Part of a small language model's weights.
Size: 9 layers, width 256, 4 heads of 64, MLP 512 squared ReLU, vocabulary 8192, 11.4M parameters.
Architecture: RMSNorm before each block, no biases in attention or MLP, embeddings untied during training, normalized queries and keys, local attention windows, exclusive self-attention, value embeddings, value residuals, hashed n-gram embeddings, a smear gate, learned residual scales, capped logits.
Each number is 500 + 25 x the weight over its row's rms, rounded and kept within 0 to 999. Layers, rows and columns count from 0. Numbers have three digits each. The size before them is the row's rms in percent of the matrix's.

# layer 2 attention output (transposed), 256x256, rms 0.0928, rows 239-255, columns 0-63
100:507529480470480544527474491507492491458556472515539511514475500521501528450473504472493523501495492553527482482492494495489460548504506498511499516471512520537491519481486515544505508492567530
105:425445524524461533538493503531515468456459508456492518488446492505510506507537481522514507487488496493508513486490478473546442476524502522511459504529520457513482488464452565481516530512488534
092:540518465493460504494506484511525492524511505536491511485529521505439526531517475497527469493530553495479559491500514464492539518491484455554502485533492490481481459475511481506536468478495512
094:516494499483532499477485514499504508538477505500498503498542467486475481540546547528486464480471491511440509520541516529537511478430535492481494491517484494451518508526511467488531487513507502
108:513519505476472530512463492471510496534537491558528477502548537523503480516497494506502472534533527452523517500533488505500527566477461500539515486519470509469499492493551485508488490537543518
101:459476545475495539492503500478487468527494493522510488501519520484527499503479444473511453494517468472491514537512518513491561472490459496536481487517533525493496513520526479464530493526480507
119:476509508449534546512496478505508501473554512491516501517495531521458493504497503465469499486448495510513488509506519513466477493477444498499493494501512521525504532505518506507490468510534487
108:544539466516487506527522535453519560437485515464517504518509484460537515500459460527513485500463512490456459489524472506475458487505552470504489522463485513508513457534495466485449495510518493
116:507487528522506513455482449466491499556486518529483496510512504491501503521493483514502470477507488484483524544515444535471534502507514506519480451508533496465490512523525489492510486501494490
073:587545448510489520519510500490508540505519501521509514453478506458453499535462503491498454518517504502502512517533497491474512507470519472503555482489470506486522488544512451505470537461496546
106:452469527484491548480480515533514509504546486481495501478513489467544490452481490470481526517492524477555478518445482483499504485503483520438525512492517471538500520484531489551513483505515488
072:593538491489504473491504502451482526541480506497522529491496520470528512508459496505497460497538476508514459526520485490505487548531505474525498519499489493459506499512483526501497543496521508
105:445495512495488517529488515489493468527477487545502512462469490496542481475514471479518509488516508497598501504513508490546490530537466489480501488551499490484504530489475532526509523470463505
101:445488498522508477482506478524499511481509501466495531523535517513506482515471469507521516475486485453463507461449540515482523450451514483484480528506512519490499508541471460471482488506494496
103:461465508496515488502504516477491498500505498476486558484514482478524473479470435512497495459444477512467458563471452479471503508519463518490510494518531501485480537451481511520509440514497471
105:506514479488495500492452520493494497484562489511475515471536483474522489503480459501505501511479495488525477528484512495488515533513450463499507480521518484507468499469496501529520457523501469
102:548546457469520460501534525465462547473502483423503556485526445495519497516476510534481490475442499532456459496469491513444502479491521496510484520470478501503467507491478495480464519512516496
# layer 2 attention value, 256x256, rms 0.091, rows 240-255, columns 0-63
105:464446532493456509505448476491505494484493497521529485482490533541552498476495538474502517506547516481529513474503500501505536490489488535512502497526544501487501556457527538541479520539468527
093:489506454500517461529468515515516516527446482496519522509513542493518456505500464496463532469488508498524500470439505503495519488452490517480465524506504509493489529526455482499475525513553533
091:527534508505519494488480481503475513511492488505515497491501527466507453495524490511526508501469576507485539520467495493578512499485497494459468500503454535493536482565524481463548485486499499
113:503528455548512446509519460515484507491502507511516500524450493471483500518537471492480486473461467497530509481478523506462482506467482502513497503514502522530509545496469505490504492453516533
101:460440545524536507459525468535484478520468506508495516475492500525506520487539574512495490465488503530554541484495488493482587484467490519567463483520529514544500487493498536501476492509485504
105:509520484577500447515497501530474471525505485533493512512454547506520435475490486493465499476505489515550487460498506502538527494489516481462513499522476492557499505551497518496486518513510527
103:508586453475481505502492512523530500540521463466460480537509482506530539494488454488476523519530543511491483517523492488530489482494513499454528539507492494492452522488500525504507513525493498
098:483459487506516500508507454540491508473490498506539530469548520516550471480544527482499533498494539493496493456472515481503487474476503552508481488486539512546535435503499505497474475535474498
132:510523440506509484535503499486459530497478514509489479513539511497473491524525477528493548516512497477509502510451472516510469489452535491520530550465516484542472456526504502508545497494520512
115:475424522525493505478487483494512486465515499495473445486477473497502507522525548501503500509455501507520499517546491524565475502560493495484486509523542529492528527502507496461502503488478514
104:525557491487514514467507494484448503502489528499514476528528476496495544528496473530515482528516493483483482504486511511444496496498480434548493527472506461455489486525471473505531479458488484
109:504464501503484492503518477498501505483484533533530487500469512504503511544488524499529513501504472469495512483512534530459522538538446488553498488491483507482530509494491518495504496485524508
122:457477585497481552505485493503530501521533467504484484475501472496514529472478479518472481524509480535526493511541495463506506501454531546489510470493504501519477508492530525540475505525504495
112:481440536531511509509478460538506454491525517482490507492503531517579449501487556477499521492498569520492520486529512500544507476502492496477484501525501502505524481513490489490469498522481547
108:477538507549500514487486475546455480487504516547500483524494512533562486521486500500497502476471527484518518465513480531518491472459507468511486527533527532484522562532497427484499488478550573
101:524552490485514500493515506484485474496519484502463507545516519516533500477498468471468496480555525508545502502496481491486461481490524449488499523495478488492458481518502461491518515510517491
# layer 2 MLP up, 512x256, rms 0.0937, rows 0-90, columns 0-63
091:493525484489491476471476505468506524551496474534497506515489532557459460482464495508529485488503518519539506531513505502478487520492503519472466480533493478514507455479510486525462502482504495
101:483467512543504524531470486486494508473499473506513476477514537510485510499484463505546520523471489475518461528451513481451516547487462525502493475491481519548499523528527545493480499485508528
094:548479488480493481524538521458510474477502508467510443451496441519526457466528509533501507479485489501520495499484503514524525496478506501473483464540480582495491525486476471464461518491456473
113:492521523497450431481503529527528517528538474511492506495461478480493496486484485526475467477500524515554498548524469519482499458521506528499474528504506474513500499464474488550466464510521490
103:517468485514440487496452457467523464521543488497531501527471487473522498481475454432498472493527477487506517469513503507497491542504514489481505450545483498488477530518498507500499462460462447
111:474493524510497505495459531508495524496542470471490514496550503474491554499453447477535502505494507501475497530515502516491504479493476493490505481499529520484498469528518526454461491510475438
100:496486484509510550498480505472481482496523508489457511554473492516541482470463506471508542444483526504488483459515498485496489524470493497478495505512519543490504513494487504495438481499490510
100:447431491536456521493542500492522457464513497454481483488476514522528505475538510499537530483520506494489486461506530500504505545496507469449513462505524500490462504497464493506414483470482514
090:498485484505522507482527505494514493537516515499520498521502493492461485530467507489498514462467472494521455496509498502503481485517458484480487531544498507513481495507537476530483478528538517
094:519499526467513476504520492563526488487526530495513498499494507544468502515522452504546478508546460462521485478489562542469486520485509485515473505498473534491513510497521481571494527552504488
100:535518481458513534478515490476508461499504520520537500508510518502481495497510482453499505471482534485516488482496504527476511513434518470447514545509497516497458469472515500488501517546493487
110:514493493494493493534458500452535509510508493457491462469499467476506473471494484520523498502529478461467527499461538513504545463489494517502525495528485498524478493478513489495476449510511504
093:516496517456514459509485580513529480547488478498509540507496481501538461455508469495511497461458481537504460489489501485542487503492485455506516477498461505500493464499477464491490492499529499
109:460469526533499496484491462530502521479485491502521460493512526506477527456516484464525525510512446515502485447458501498460519494519469529500513513484513516502486499506476478501476482435470516
106:518499510487457468486527484441541529483498495506495529523528480514526500494511502537503482529491507513436495520526493519482517481498544499503491480524501515476502493524525505519477474491517468
096:537485493519475445477472527488526517529485477509521517530487476548493495521530476515485492505491492495495512514521548498520524494508509510441498523527488494503484526482515525503499473503441500
106:528465494536513483526462524509575501469455456453520484507490499491504494483498518486519500477500475510464471553482497494481473502506472493470482497505514472472528533494478470542465499514467498
102:455487511508513514535481513500516481532500437504519509504493506521532480500499509473477494488526483520516459443532501503496535550467469459489498502497488551483483511476450513490485502481512519
110:469546512488515404467488523497548497505534500499520481542548502493520502473524504485479491468508550520454511447477484501495487494521504511498503485514471507522542535494500472482492478534522451
100:522509480516477473515494555505488520492531498491527502529522480464500451492479536503517530446487520542498507506492462460487484470512496531480476466497501497493474509485535481527472494498479503
106:507506526552470491482495528474528458474502496478499518492468498509515524476481501533530442484484503519532459480507521465507472484555476570485517490501495490493465481462471529499471465510543463
102:528497545488455475473477492427501489480483491454501514536509488492514484491486461501462470507496469507519496552489503488482458522492478521522507483493512573477541520490489511478493443514500543
102:488493500510479473557522494423482489482493468484488501524510512501485459518483470516507498456439490457523496531533524537468490557499519495484472507502490479486517508467485505484503491460486537
100:503500491510481465528486508530493480526489476489538528512506524537515562471503469499511467466534512481494484488521537480494463507502499513436457500489508497525530503474486525527464453495522490
114:475520538532459521514500478488501521483504487500488540496489493505441498476486479486498496456420491493506531527507538490471578507476500564533537472495486486526498512482508475483469442488500481
100:533543508537518474502507524509523505482508484499521509501525527482469489489479536491464490506452526509470418533505466490534499499524486497500494496481491489438511545530438494503462496519478482
111:485548503491524478518459487484515480522502485511467495495497528485508520461525539484525457469510495505460489478511496499514546524492497491506514516449467486493464505523550466468481506496501508
101:487521504507468493488488525519469500506521434492485489508489512497460463464484491468536523539453549487496519534485490514490469535573501535479521521460504525472486485521526484513452531480503496
141:447487526473479506490504503468493493477464517520510468473497529478522511474444487517561498485484469494509471471508485488512509521484468512498472501484503518519500501495486539518465462485456498
095:474508493486503496503503466498494535531456462485516521456451482513520515512489476475537494537479470480509479517489509497472547543503515493470515486516508468526482514531497523499514465490558514
101:458507506472456468484476493490489543500467485479461527483487539482489544488456474482553516529492489453530506547506527510491471498520510501493550483481468488464534463512501514501511485462496544
110:473493510498524464531476503503520481510477482501530495498447535485519452513484514466484501475464495476477475524508529481519517504484454506506492449464547546510489511479486495498485497467530526
091:484487486491526517503479503472455502536530498494508493497505529466498503502535475568514513508525486477499501502497474531500500471496528491574521513555482449501488560469509477489460504499536483
103:496559497500488475527498464470575476493510501466521464537515512495505493492472480512475495473506500496458498492510495513528512519518501498495501478470467539492522492533490504502459501531504450
099:438489560506513490524527506501496495516523497503496496520464486531511442483481500463522493542501494490542463467473523478520525537539502510514504473504491485529487529473524515486495483491499499
087:510521491493524523492505504495517470483520511487496596511510489455511488432474449499508470527498541506541504546464501526509551480505483507522495507495469515484491475473478518505470492515508503
096:517485508504499452540476477489523447551449512501495467483500498511528517473493438484475478452521484492499522528535527491460499537489464493480479508538520525499517513481483494519503484509515467
097:500485545545508494503500474497490513466525518533504461503447528477516468502510494531533493511530472499501491505526524528480494456484452512493529529492470542453505492494506473509476477500465472
100:469488525476547446526477486515472536444565521492501546466499525531541472490506479479501491482480496508524506483462517522518497518509501506493471478500515520463490481502485492488483480553454467
101:466507529479513509514449517493511533534464516512514473518477456449516535488516509458552456529479464493500518484475503545477556533519504508492473491465496541551489519499486468548457471507482478
095:494517489490477527468509530512493502530498486490498510497489496491479539505493490538534499526473524495458480497503508489518505580557521538504461479523480531477543487464502515519476533494496536
094:505479517486511483521534559451514496496474478471479481486482536532487557512466502489506538479468481471490506480507490465489505509535488466487484440521506513496508533489465494477513483474464475
091:491496489513504462464507456512489462460511490467476537518484514499532501485509498496457478470510531532524509505495488493474503465516475486474516495512459519477464503523458511469470467495534468
094:505537504496480508497542503499510473524477501459465503540514487482485470470498467468485488469465464477517506508500516489514512507489508476443471501521479551494537493496503550486515461502488466
094:455513492566433480467526471453485493516505479476501511503486483512483468530492498536504481528492501525518497509477515449511530518541500504494475482477506537512485515524487511537493454498468486
098:477517539487455467523493492509514492449533472469549525504504484508490526469466482526492460509527480493479467494484528525462461513503470482467513504544541474489487532487502501487480437487480470
097:539507487508450515494445452466492504527517479432501491513503527474526494495493487503479498506462498536464521493509501477499491499479468492466471498516492491473510510529526515502478506489506484
100:456528496528487516502478493558510496495484440520487507537512511474529510489467466496558503522500533517531541493486476512452513518493486500516499502538534487518549470473523479485504482439493521
114:523485515541519490489527485498553494546514476504489499457496468496493477529478498459503448479467504536493484482532568526472533497495433522495503487507534509517493505477529517466487478489474511
093:500535500531501507451456509508535514495475488529463501536492506540492504550536518507492463528486530485512506471506482495505476542498488529492476517497519507526553524448488513487515455467509492
113:510484517528478517494514493493543501511501488494522487481504504510484508471474462522528484512504496487499492470499533535500540482504449467480503492508495472449477484519541477461479487493459503
100:492495492456470476448460550523489495524482463460507508525511507503491523512466455497489480485498522501497478504495502478516530523497501514527500505470475485488501480492504507507485456484498483
099:492500499457475480524504491478503466530486463496521478513488511480548505479465463523501517508525469492501464550532553487523478515493500507444454464482537543529518480507518532486493500529495503
118:464476487523516473500489469525516494497516501512536496494499552475495495460519468455516503501518503475468467511488545460474522442522495538544495481490483512493525479497460478514492512480471458
102:486490489477538436489495509514502491495546529479523499501508508531537444522524495539502512509493540452462510502488506534509490489485514508515521502520455541460509490473472490534533499542542494
092:506517483497498487492496520525539468523501520532482485491442467463487535520477531497513468447476476507491506491487504510434514501494473466482481487511509507436505499499506488493440494511487506
107:487498521509441469519523494489540483493482467463532516541521475507492504499500481426546516532516517474478543496511486466523505505538506522460511488504517536560493532507507541516497481486504525
106:523474495515488513480508529459492495499528518447454515510506497483468443514497485517499475469483517549531494509507499492510521533496487522473498476483436496499520472504526510524481477489533446
106:514477481505455480492471496516499502501519459515496488524484482506510499449487454504500472490475476510509470516494491496526492466487514481527464440506467506465520507510495453514517505479491479
101:522499503517465479503499497483470481505502501482480502504455468523515510499475511484520499507512518583498469466500483498508503514485486493503495465504469493502476484496508536503516487484488512
093:476495490505528472487512460457476485524472506475551479523458495492536503525515523525513490467519493475463503467491487499461514506520510498519497490491548474534515479486473504504457505449543489
092:442452471500517500486489511493492495496482487468489512473469471453489508508453489523492524514481523477495473481491522483517491478444474513507470452550544485512477492498512475518458488488467489
101:479488530520511481551507497455522471512473516507455486526497465492475548538506521450535485472451474476506454457476472512508482517495479470469504490477511512479504512541468483481465496527498510
099:485526555487466431507528519481476532490512513463550544483521504522477509471452477536495486513463464483476461569483507483508464488490453499499466508482508485512492485493514513480447480545479446
103:489524524504487493529503496473497507499505507497534518502430533459507524497518488533513442461503510555516508526529509532484490528470512523498499496484486504480531490471508476511499472515473508
108:503464510472516511524488496507512483486475511507527537511548506503488508539493467500552515479547505511501478531486504505527478490487484502512483510491519517431501489482488492505449465508500520
096:511491519521470493472499447491489513554529491487495455516513489506473508460444485497494504487505483491481499505499526538513532498532507517532473464468464550479500498545519494525506466463546473
090:491516505497472484471458517480490533524460499494505481550480504501505529491493488460550551509476482492525462528475488475528468528523498504505497533519521484481513478498526516535434479498495498
103:478476538455465518533548456548531479522547524455498476485504483488464488515517475482507506501468505525489489484553486454492476490530493511482518475508488497518494489519543528511471492459520536
097:494479488501535479520450478466529505539485519535551476535485490442515503491496496513492490475486489490481480502485510498499483494499471535519498521518517464530459473495495543506464525490527487
116:514492487488497453535573480462578468472476498482523509480471520486509475511520475480490491483503461508504472469520539469477492508457491555477514502523524535497513489509506493463476502513501509
099:489514501482457527506502490519523486519496494505463552480493516470557515470499496502524454550500507473496515456527482512457522538485470481497504465520497503471506488483497493568526490512524507
105:493523508473466514483521547482507538520510519532480529528455446439498516535453501513552502456504503485479499485497490515482473516482475497496472497491567502512497513493523479508471450501481471
090:482499500467509481513465508468536528506494486537475487518492508492499483533462499531499483470506464475489512510493461485474474542457464525466497504511515534515538499467474459517496438489501472
109:504521506490524494466508502502523516483500523537513508498455487496507493511486485501549419510510468482503529494543496534517451501521495473501450488515490524515515500467520497513500457489457469
111:473468503522491516522534503484512544515487522534485527513481485494504496478451468496515510484528494513486464504503519506475450506510475512498489534482551526507480507445488485507495435479538497
100:575524499458517436514483552479514508502480457462483512492490521446551475452453495481507474491494463527468458495472521503521550496533463465468487471500481537495560537523504483501487491506467498
094:529526523480491488528500503511525495500487489465537473464474468528479539432468483449503458498465476487498520498464554483515536528499499479532490457472538473540526490499475518450492499518520484
097:529518515508485525504541491471492480503544506483505506454460520485488478521463487486502474541488503490529529537529583515524538453529476492484506477487522477520537476516517487494489509498539446
092:505496522516494518474483495511529494509484484475498493530468497485459518518529473562486484513517503438499522473476483505490501503485504489459503500481474515477476455493503517474481478470509508
108:491529545489497512497515523493499489506513495525509509517504523471475491505509493480480517461505482487517516533488502507542488525537457533472505468477499517477503483491497520484524506507465500
091:509501520483480504482493514510475467476519482500488486509529502434491518494500504486529492521472504512505508487508473503467483483500514477497474472513448505490451479533494467519485504526540502
104:491484516514531487509497502501472479491505479515513511516526514517491481489460483519520495521472492462467501542523496507552487462506469475497482505514544518512486483566511457472458491509484514
107:484448494431477517479475537534490492538485475452513530520546550509519531448451514469481471483504507518458501472489522486493544509506488505476515465451495455470484482495473488512479478456511515
105:526529496479523424535488522479515512483463434462480522538516482517492497461497496470491454476506464528500496506501493490462479486494488491455491485501521499458533507490474480496433488509474489
093:499459519494469524462507488475558505477467505491519521469469508460556502500533481498525516480508484507512546518511540503447527499491489531504522452509483512504490471486444509477489490500540502
100:499513498475483512475527493491538520499473498476538427457478523499481493492511502467533483544497520497514494546518549491488513506512486504448518521505504462505512481490537541534498465512468499
097:482514483484508494513512489508530528481520524480505471480483477503517521468495497472497546517472512505527472483488528476477565477540498477473495482532475498551517523540529474491469468490515513
098:426463498491531516483494516479505498479468476449480543487492557475524500506511472487522523477472535499499494539461472479453506485538495540515530510528525521535491464509537526528482496527490528
100:507476494516529499500489498477520495472504479509468486499496478515422479510525466489506447494500496479470477512526524486488524500474448500482494487521474504481543532530481489505530487515486498
105:504456504437500485516495463467468485514500490487535518539515524464481503514515500465512492472470493565507536503509485507518488516514477506498480485505533531471508537478491510500465522455491531
# layer 2 MLP down (transposed), 512x256, rms 0.087, rows 0-89, columns 0-63
092:447513527452506519511501520505512510514522522496501527554468445488476523497531485498527501517486477512496562513516482499456511509496506464503494532515491514464524543512470456548508503505467527
100:516506526537526538524500497484545502502500530505452460456474455551544518498509494538491474502490488525481478468531481483492508498493517524448513516483516465508551499487502495477519493485512469
092:476480499529486446480441525475519491527513476503463516505501460504537549446486499523487518473491513471519524473497494502539496482530505493469452474501516467465495466522543482505510507533493511
116:506533510513493470465519507537506467490489490541506501467510488488494510478517519496500485522524499551518453533498457501506473454466492553545499489510521446461477508523503499501510510579536497
105:507496504499525540504542493518482483496496529491488450512569514482482514484498470501486480479509523482470537565547494487491501485468493514497542486491516541487497519503510520487504477534485466
109:514496531510495519453462484539444482480531503502555519560515495455467500507484505524489468526508477455553543500546500566503530465502502507537528480508514487477479526466540526482496497518544472
102:496489475501514522454479500502479536457551483536481490509483502498563462501465471453449553485521526525505519480508517495500490494495502533478505507479520477482525500525500506472497499493489486
103:503439520496518515508501458455492493521526531495538489515504504483485522560504499478477514525499482510474479478487535543481498497486485468446506497532508529505503472511526546497497475544450456
095:497492494440500506486469482494525506485503483488484465494508540521488476466520486499502525503492533478495515496468511501475507517441536516505504524499478508506478464513526483510498497563462473
096:535463465512509486498489506502453469489507457479500511507507516497505502447495481498476475515504507509452541503475508493540510518508499487554513468540514517502522509503499516541537468462490492
101:467475484515559535508498523503491455494485470500504462494559526472479484487495463493487448462477541532508491484486481554489537462459505492483490450473477527516503557525504492506508520491528478
106:522433474531513528495466445472462502508525490504505427487512515487492486503521480490476496544515487485532477514508533492491516491496520499471497519545475492468467479503484524507464479499526497
095:463507522515512517468464490460483503519480494498481530534527487512513544482519529466498502536537498497516468466536502478519502494468505522517446515516514516513500529537517484467515499510516513
110:513478514524464525489508506515491504533472519464518475483479481539523492465528494505471502567488488479539490475456505502482551528478514479476524572491441512478530478536492486517530517511524509
100:532494526486495511508495479460518477493503502511495470490525469521497512524517497477500493537475464540482513553509537505447500542510496491488457473472495501488488501502496519470524461510497536
096:474513482525529488497521515519491476475490501510515537494521480524496524478478531484497497525496459546560510478491536502488500511483494520511511483490510510498487472487500463516521513481457495
106:500487506551523471514493498512549551491499472492532481492530485514486523482475517479510508503476485519495488509550467507470480487436482460526516498476536488478483510524477526510492542506471497
104:502467490491533529506536486467485472565511545512476458468492507528513492503529499529482561481497510546494497508534532521481472510514469494489533454493489526493533495491510530515517533487455473
112:467450492511472499521470489496494478512489464520522485496498501505572507457515481505494556428510476542477540493512493515508509533484473481478506524510496551503554489497495513500489528482476475
101:504472501493533493480544455523491506515485482444520459530538505494506499483486530512482529474468480508507458471474458542496502481527531498480522493473501505496494468505482496502525493530482482
104:515484507517512500485478507477447469545476523481500533484578489477503484519517478514466472522480468519499472477501546513497553542477523465517519493524531548460511501541531476521488542469496505
098:507471537464559450502513508531501490470476505516480482489492526537498497476507527514540511521484508513490490482506461499512473515474492478505473529486496466520454461502492477503483498556488463
102:531461474534497490521503511474439490497522509492525485533536475509510491508519495500485507501489453507478480488466531465500495506490502503501506516535488506486474513502467520525520491476481534
101:525510490503470492483502544478496496536498508540516538469492493512520537502515472500485488480572509483520521500516487476491495504526481541512475513463553507531507479504526459553507470491507526
108:495477533501494546519528459488448507495486493487478539511534550498497501490447526516472492472509494455492511494539493478479496479495538521512542503481467539505485511523517476501517499500549556
102:510512495493507521510509457503524475503494508499487462492543489528471499532502480492553486525457496542461515490512446479495519495450529482532531509485492478507492492529477578515471513499506462
112:494473509490503527530484491515507535498498497544482440493523513461526480474509508472493525453564504525493478496494487496543507541486501528490547508503530546512497513515534457494517535506468548
100:484498496472519532515514486507498521519489498491468520478552505498500500502469498491518497508525522518526508496489477536477504455529471514491487531502516505469438476475495523487519515508481513
110:463436541533529510486531493503468482482524516474500454468502473515468513488508483490521495517469532548495517509473462488500526479446553491520536496446459497542461517500502507478504483523479467
096:490499517476491519534452490489524492496524500533476477510468475490511495499445454526463493479519433537487488512549510493498458464468520501416447511471507518511478512497483507479494451482523487
105:506510491513493488501483483500498494536487538487474488535509550488488502510531499529485521510517539491529485500464525512498489508513499473537475529495495525527488479475521491516504474482493477
108:478486508493527506506507507512487470507508496519503498457522496509508494466487518523486473496558508471488471511498524475514476494504522494461562497476529485495504465458504469482500526446500489
094:498502491472563498525515527465484485499496518463494473472509465459491514495510537503512459467506475510496477516514466502507494484467543468527426546504513492526511478480467530520489478496489555
103:500505492472498509503498523456491464542509496496520482530510478506514500457492497551525540444483518519477509477491505467505501510477472518488503465508516534473509506476479493500513494463504444
101:498498522510488504502503475522519474474515573488566459486507489558510482471522498477483467506509535504482479497462506468545547515496531499519522495452472489495485505489505529490529548479476480
090:506457499547552488502536515497496515482498511530518513468522504548535510488502515489471521484509484563537487489483464513529496487471509483497503511453505523536528508540505517505492539507508490
096:483507477491519497496527496491447505508501469515504522534483486462532499523519488483501514524504501467531491526463549477498539508494474496506521499541531540472492516488478489513508502471517492
096:496477538469538488548463516472512497505499480446474501505474495458487507467513454478541484540469455509467488553492493508493471486494505506496490511470471474484506500512515510516512520538509512
101:523504488521534504553509494505490444444525542522490462485512507511489469507527487511501499488488461529502515502485482501481479484483493481485483489512480538520494527521496490476502509513485506
099:523479482476503505495512497474480460473475500526522499497479492491490516500539461551492504507501464490483487526504503537462541545452524496513489482512484554476497543457507487528516466497472520
095:464515490552529493499523507479499498498484503459500478503532447473492492478467500511491480516500509490472531460498483473469547511487503526524454510483437499468442523458475530496521518502541542
094:510492498475482472471504479484494498508504501486522469474523550551558450454515523518518486467526551487494494459517494506494505485480489534509509537510493554480510470492477510451489496544512488
096:518489507543502514518508474483507514486521487494485478483511479509489496490488478539500541511511457493434529481505467485520506511469520501497558532511445492514530528537511552508499536503484536
091:494494501509514499510506509510481492522546513484483486504514504540506490489505504496501471500454519497504511488520517497499510508544524477504478462478456521543512502534523517504574537504549482
096:505481468487495511499514512526486482492512493489522502499532454449492501513517525504480460492497476545474455509505499487516490480522522517556545498504519494481482516487517515504557544489476513
097:477517516492515480518551518503504448517482500523529544497516525540489466506512491507498510543525492421479541434500497467480504464479508434528518505502480514520561515495463475504521502520499504
097:504538481479484533518486471498548511510496534499486506526487501506482490489557536478515494460520529480501470506489514523521450486490464531528482508504506453493467502491457544533554474475504490
100:540508503522534497484522480508468459509494539558541517532498474501481505498504474474543473530498471485503475531477457512477473480477526489511493510474484486505497544506485533487472506499500478
108:497504532483533569484515536484480449519499490440443505515512484475522519489516503496515463489481550518470488495494519484529484470489469506485506506483521520492465500492478466480508496457486485
094:468473493441507531484516471541489465503539476509474533558493496476463481460484508492493522485478510479496519498451524517463504451464515486520439466482505465473489484523510500490490528528513502
113:493499539516506472487483551505529474482507533424441500493536508497506530497493504468484485505526496468510506546498545490512437483524464521492500523522510488453475491520490501486530507474505500
101:504460497531526464477502500491476509532461504504525508589478473512550530475510511492491550496487481464514535554473500480512536495459467535491472503480471477469512522481512531522510540494456496
101:481498494476527541508537513524512505489509542520543460514547482478451524469500473529526502521516482476531521484506483497457452507519491508513480504478530487513511513466500498480583512489447481
110:506478490540529522507488498537502511489502522509480495443472474510452494474505494505453489502496497528480458548489507468481521499504550505496487468434481473514507505525485477473515490472499504
102:514492459478485498520505463471463503465521473484457481521478508523493469493475502521491520500498460541492553477529513509476461474483501518496504502550499511523484500481456478473504469474492526
093:479484493485488494514506460484506512453535479511513476497480513494504463448504514482482518512484508514497508512545511498502471506449490543520488509470500529494514492486508529462489488510483480
103:495491531474509526477523478524516510497495528447523480499534528544522481507501523502491550489488557498462511503521488491500513476482475498519554520488446486472527461473545478479535540519506475
104:544503454527500505514478479521493495542444487525504548509494519461522521549548544453488487467492499508478473457493510498474471528456517496541525490537525494498470478509505506496504490515514503
107:485510513518483473517501485526559494511518542507459437533484507485534523468497485475502498516512485480549549464531446504507513484468509503483509473532469495475510528518442492498537473500468488
102:482516495528494522499521504488499493493536505468518524516486482535492540489498513477497470485487474530479500552511489493503502445497486459543484448474502492495478489498510518484491506470519491
092:502506501484522496513511523490520487483485507491510483502518479536493485479506513495501491498493487543556489522513504478553529479475524510506480538494496513510470490557481514542481465489493500
093:494485502517522496462487490470458470499464517445483474505567529493529484519496499581483479459485492474481489499514448538485487477465508473516521488492525535505478534486539493497516509533490466
102:505482484484463519484523522468496463486483510536532517507483486481508497507535492523514473508476469563501483495518486525501518568477533527470501494545527534479524483500449553479509488505506479
100:501483537496528483497550487500452472481506521526525497480526492515496440485515496521482471551503482524466503480511511514491489447461490511512535494478486512542494522493494499520489491485442487
104:472489500471516498496531492469493519518475474516465503509494443519491486488514436538518473542507449473515504521497512471529517505499539506467493469519509495474512456453527527491510528553480438
110:479496539483495496503509516498520505521447516552521504495515484536475508518517501542530563532499480524488502491543520499496505526502488521498531480464535495487507463507488532446500521518512500
095:491493525518448481504521506465511471501476524548470534498492530471516494551507480528502502528536500508541516475501518507478487532531474508513482496507506490477527513479463489474511449518502498
092:490492487492508504474497460494490501522465467542476515524510471510492500465493471497510531485524472463504513512468492485480474520524519466486470515514455509487495550502509516517508511492518519
101:501498525481560536488483504506480486532525511481486506501532534455497493495506459492506479451468503479499556501496494511494518466495486468515548512523497545443510511464525494511520467506501477
099:483488513468565514503501509486490517524532505529490505501503496520507483488491523543476482450484503508516485493522499504497500474491521472445500523527505551533499523496498472567484486467489483
110:522493504483513495485487475518505491514503484507479495432541517503494472498476500511499513463535496469465478531526466474492505482468504458509586481483501476488508466498535472513541549447483494
099:476475484469531523509502515460486521518548479509464489502480523498536516487482529536535505492489501468459456540465510495528515511540502443500513452508511500497509455502500520459498490472444504
103:496496471452496496511500474469487474481442503470513489460482493509494478516495508539473490482485477493493487541479496527456498510480566530491500491509499509522476525455483462481489471526493471
092:524488473454488489497496517489507520500520522485483523500471484460549492492559474491488510505494526474528505522476543494475529497528541540498483487536490486509486504492518509510509517541548501
109:485510491528487440526537512502508465467535503506537444472465480496486507475519479536521494547507455496500528555480536542456511518502550518486489505504485472505478510514502508498502457528458506
105:529484502477500528494509544514504514503489512502520474487447479510512533507479477508494510464517501523485542535532489520501494505510506547495510546497482485520514515503488493542464507544496477
096:501470524502508457515477473523504468559491545509480494524538520484511504541449524458522509480527475488474499475480465458503522521482503507493468496538484455527532478522491481540520495457475480
099:533530471496483511511499499527494482526443595490495482532512501482504523476517486497541438502505529462503481497499472515493525509481530509526542522435507477510460491476506464478520547472495520
094:473484514507514488503508516530499493430501488492505506529506510503472514458493584469500472494448482531487443508484496528519481487499513534518473522476486487540474481479508469479482504477514467
093:521485474484507506529528534466499489524507504459506509495495500500554481523489465515551489508526505497482518498536494474512500487522510491521481492522477564496467476512524499519471484519473477
110:513507500495514489475535467496504544512491537519481504508493519490456488522500520534476521484523498529484455522529521489461474487476503565488449480522473542482490487520498528482506505470560515
092:470504489483473519518503480514486496504508487492493455507489514488542464462432514514526483473516550447477550487493520500512506512474504486528457477508472546489525518496526443537529491515485535
108:514510517542497507468483480492532500494545499494495523530532526514499491511515490520476487519510491494470467536553487468523511480515493491508557495514487513494554498526479484472492503475525466
105:522510496516481521496520487510501523526499506506475498523480506518491539490520516457506493520487521498443509552511544444474538498519474509515523477497462480547466493530462519516508512495469494
102:492514501509479490516493483506549469509469530504478498466528488462467524491474542528511476507523498521523478460533484482455490476440465501540482509517522496482434499520455503488500494488488525
084:494535497518466476523468494543499496484495510503519540479474465478522527497483543500445486449502554480506517529520473490485488472505486491538473526482499465479548497525476503497471488465512468
103:472538519495502560516497533485529483533506506467457512548508505467503530498532537478449516483533495506477497499484483485508522488478486488544477523475516485538516509536496514486524515483511447
095:475487507481521477496450491510507497526506492523545470517496493521498471537483534531504480469518462536518509516505480497451474485476514485523471492490516486527507513433474486475487465473492482
099:492477500541542474484520507463508509521468494463524535492491467508496504508492551508481517515459479490494463482442474511488515525476499442480511498506479561525498473515520510515504512503487489
103:502484518499481528483464525477514485504476470531512516497521500444453472502530502503477527539474484557483479513504494491476508490438501525505552483453512517473534495499517482486470484454509523